Each number is 500 + 40 x the weight over its row's rms, rounded and kept within 0 to 999. Layers, rows and columns count from 0. Numbers have three digits each. The size before them is the row's rms in percent of the matrix's.

# layer 8 MLP down, 64x192, rms 0.216, rows 0-63, columns 0-63
100:529474471476489495487532450461523570461457445435454467486568595484478548464487512433506527475438452506516501535491490413541492478527601539467494488462529575452463468493504433467528534473454554
090:541487470503541457392530520438527505406452486550427445537416528395475527462548519426507505508521508468524544547520534525540545495517463568463558450485488485549533420463445469495460503504490495
100:575477497586464453469437475504481398498521538542529474452505515479522497464516434489545437542467482492541533548528467501521554549513463510568463505508519515432472457498485575439466498538570455
088:491549630511398483499490482566418498487503492499558504506488543552499496515450462491496546506420560574482439447505445468513527496414505475478553504480492508475501438518477463531499535478533454
096:462503465498523530460508525410505510399511446494438492422487429501485476517542431436495522453508552489534499477506523497437515517485521516442481450485532573548491478515506549524462496434590448
094:487485487476506552522480499530500474451473525460504487488455430540465500609588465482586537539457483449493483509518503518457536489539528517491581517506547563505490513524532453513449572470457528
097:553423460534454535496491524471447497517554519505481454507539509514516506537502514435495485559460430527488525555468497448564560471541492551530464537454500472419547515426494548577519512559499428
098:439466473620445517537512474529502491478449464485556552499490568464536542445485554529519480461442577553569520513585477529551520513497500553463516448508492495547393479505446451585458587531537547
096:425468485482439509555435475492547500492474453527509499509500615461587542538540501482554544529489467471514474541531567423481496494472453473486505444554556494459481521478510441509537505506460530
106:466492454505448579558490537540479424506490532489563490480445486569535528473514490511517468464522519566474526517494578528453456531553455483543462524497466488526564425472559573453492468497508445
094:506483514521577530504524538516428483570500424535453495485451493459513547562520390566512464505479404524523530485464504473467517415512510492566456483463544479427489501465545530510548476529504560
103:459507489473491495460467474562486506482430481490523502429495582514474466483545413473528490495475502482437525519521465420512459606475588509448501476453440481479522507457509507550462550463528508
096:549496435509485496475526570406541525550444480481441476479456495495524520516484463476557558480501440562459460533469554495588521502505501540478482619535509490504452562536475474477437542502497477
118:490499460506484476484498515512476530492467496540521370573586478437537480488478520565499507504489498455496461487485539507504485522520518550524469499586488501463477517540484560527550539612485536
097:493437480527471512452476438464440521469504593526500521468472504512555514464461575485512472573456502569489462544443450459519517493516495407497505556456512573522480494470430504458456507454464524
101:468515540473499500465470523468475450516453540484525500513612468586485462493541475498513522508436462515486440499446548443539456538528506484463482498496460543570432495475554537527507463494566517
103:466518519515472525535456523460452457572542432455551505466504520524538481496467538525466490469491536438503523499423471466431507564456460544549462492461505476490439552557464466535466525478516562
097:497425507511519488498470470562533449568511504435530531505527484595469464538447539476530505413497529467516450510546516485434507519471456565463548454494429475546523466526551522495546412466504436
097:508491549504558507524516565555523561521506483499466508488392505537480532470487588505556511465445521465478423516476500495481470437497490478426474533510466553561516506411511455557442487519473474
102:493540519539525527574560483470480484432563531517530529487553459455478514532540494462528517558544453496611540479470549484502513510461493508541459495485490503509534541519491471499513533479367532
101:528518514545440529476547508451540552460521463491514471453525530517504451492448481524459474406417484514531474509519433509647544508513479506488486517448507489463489474480479540457444532460473489
097:511543497544510514430561437485562512508494527499441568469468503568385517519472513481553458443441507515553465516492498554573515524523514518479446437514549571508489487460486486449472473504499587
109:501475510422430500536507507536404510498462497478447499560468490513572489523450423510511521524482484499487506575558520517477565473458472436494474490543495520496549504503551523478491505550474436
106:473510507580516470547515432490529501510539510484426485447484419522486483453447488432516490465516469520477483513525505502431512467431487582444532471454538485529511488391469499469501507535537443
101:604464469459488490550510569487534531502534520526475503581509535478483518472564526493484548512479456553548486556485430522509590467481501517593511532483476515445491485527474489495564459440474575
106:449491472509539427463499541440466532494460514397506511569476501486473425554476508512452471535503442589534489437478495506563484468536459552502523547458534394474436546477504464528483490517534511
103:506552469515539555427554452454430533486499477459479462530480533437518517541457454527554498456464532488416499477485565496565535522508520469511518525454497512524497450431560435496542458533474466
111:516510486536513457519534512499520445534451529473560539451489458515436525503496526473590471457553470527482563561535464565589502540515585480454469531523485496463506530454485501455503573530593375
099:456484467494541501530518492458484472476464431448497539495470519495524446393559563496461550506467516493472469528480617473465514491458470420517500600543510465539463537508505479511481480513551469
101:474507493516515464544431492508503487492547555495549547508543474478503511446447456512574509550561482528475495505453495534474532493564431447546587545482483512486473461464532528390557444493523511
094:511473577488530456458489542518429506498487496414474458485538504497532481560538469458483579514472466474531514467535537474466487546543516547456437488461502481565465394547510493496491536550499511
101:513487538551525453549504531524472496415543476478496478500507538514518419450513448537426480431481541530524435543447527463463543504475455433509531537526498538501446516503488546503545495460468491
097:468379481490484489417462487515491494536475434548467499515524463518546516483512480520477463507383540498535524546511490505542508507431490542586419503507513517575459543495477467446539474484475500
094:522507489409416537429483479446514563473499453501445436423503463494525499503513402548538544500520529468491523437499453479522502469503492516530463534484623572464525438507484452483523524535529494
103:513498539472506481521498525433536478473528498498516441506474496468477381503459463494471473512493486464489548526503491496497493566516459535506478453608441526529542475474547520509592518549422524
092:507492600474536520564537540521506508483498528493542476482524503541500481488399457492484402477541419570507509468554509440439510603596498533503526480517479525560497465481480489481533418507491490
106:506425438482528508477571566432459524570394527509527460482492477468496532571415457486477565481473506506474485582482538529454480524504545552482408444488457463562471500495533487482563548506483495
101:456455499478434547525445500558510521497578519517536481471536547443526496550481501511522447430547482509529494559517492511427543485411455503493512469496563570532501467444481483520498515517469557
101:495560486500528470522454561472457554558535561533506508551526544531518571429465552501546425469455488516483426493527459585500569503550424491441488492492503532504477449551566481530549533507527500
098:547462432420526525475481441513509510471548494514466430544515470526451464477593514486480528516506565468504529514537497513532436457520426500595513557450555497532490481446521572483515472536495522
101:562471547477475492475446461483502575486460509517491456476473508517382584467407469480544487478519567508525423478515530527452448437574529514492480495490513512485515468528549482505599475562505461
093:457471591527468462517439506526418511461504565528525534513504571532468492478494498431523532555468449437451494529476486520442500495569528530579544432566551487488506497509486514522493530443483473
088:513477498540428483539442514544480462564500481490538460553469532545522471544526522401472538488446522456455461460589457426484543585431522478469459428475519474527544489528483475501444493509515481
100:497490531470506499421508500496516480520541437466507486538473464432467452518529539498589470437472513551511516520392483477520500521442499441473525491505576534516486533489525508503472516538450534
100:443543551554439516518544509537440518553495517591537506467484519506517454472526546459525468466527478463543479467523491446510484476524508505531544484512462413453497512546553448508571507432483486
094:570456528531498496520442503523567420520528542518500494504468479503451518479481496422486506457472453545507470548509486423492520490540509433466493432473533558493459570490508543555503530531540443
104:446548385449472463492503451469477422493515476548485491437441427488457518500469505521524484524440503490478541505459547538479516481528476453486435553406511457524460566556428467468523487532466548
100:462531483450513513506488523538471531534590503502566530541521484429529539493497466443518499524484470468522520506520436536485547469481432413457430581529478545509539479517499466525536576551485452
102:453465513536476426529517448459495513475489547453491522498495524442479477445517507525464488452498589555517547534475534496546466454499460502521494569521456601531456511555516441545565517519450523
109:427547546455520441471568536537547473487530523469558539556465493517510500531555478543592458435487506435534499475532493550530513511544521413463533564468520542448458557469475472525488529499549529
101:510549445546464465442457520531508450479546433483475498538536437573490479483451439617475542559485443493521475490507551445528586520444551512460502541517515504550452475517594462483400519592494549
105:548573460528596526422470583430470448475487499453472549510490495541482531478523503571550489507517555548534499542474542532506504482550496466549536506520469561523561531481508541491413522551500480
098:506535476532475596585422510486465503440559515528534462512479524581522585436551496513509527541455536493459458563514499495520500523432510454532490554474459513522507548500522507459477504485517440
102:454515443474504506542459456421500527537468468510465466578496576493476515539475444440502524548437530544416527539462560478393443494489487468479502485556538484502453484504521459537471509586506547
098:459528495546453444500541542510523467546552443457449457490504525480545502499565512416464419551508476546609491499465559505536547433454495460503509501543490518487488548499548518439504539499528490
098:552524499511490543504541536557515520518512559483484485522516486401501520461441543505612532518466498538514457468390563495468515516504479509529493481571490451510407516463513435501498418447498486
101:522538546483506528463400484492520528565423512559542545447492537547502513488571562462481536413510493510450504458497459444525517486533537517470509457453509473466508515512492450554478573524486458
097:516439612529487454461444520479474475488482536517524567471486513531567458480495462499504451505507525539512455530512514520522457471504478507480508555481441567550456476594468547461468463477519508
097:535487542541580633535545502507513480481476475594535529462555497490496421457493519526488505484506455467461518534408545552550511455501458461499547572483446491519493504526574473529491529495446555
099:455544470509509461487528419510462478506493500520519492498580498491492453528418493526506493520552548545487575464465476492513437573487476485460563551436533491532448548491402538520513502544476523
097:476514493500531459546462557497462467419542488517502444469491458474479546534577480592549496533484540471490493501480474440515465491469563526503460473532543466526525460457454493467538540514466559
111:392521484517457525472467402536522512509502519449548505489531516525457619416485435487508488567528500523498505546518537596499554572541510465436491533493557515565471453448515451471509486494495579
098:482501488535477533464465482506527483475495586547577531597568467518496519499491499493506500456552492480545484477505567533424585518537514431458507420535431511484499426504552503458548528488460525
103:495453484562508452517477518552467441466515476508421494393492464459485510490495504472509421476586443542490530598446460502512528467467508465506485553444541436519494530555481472440478480460442492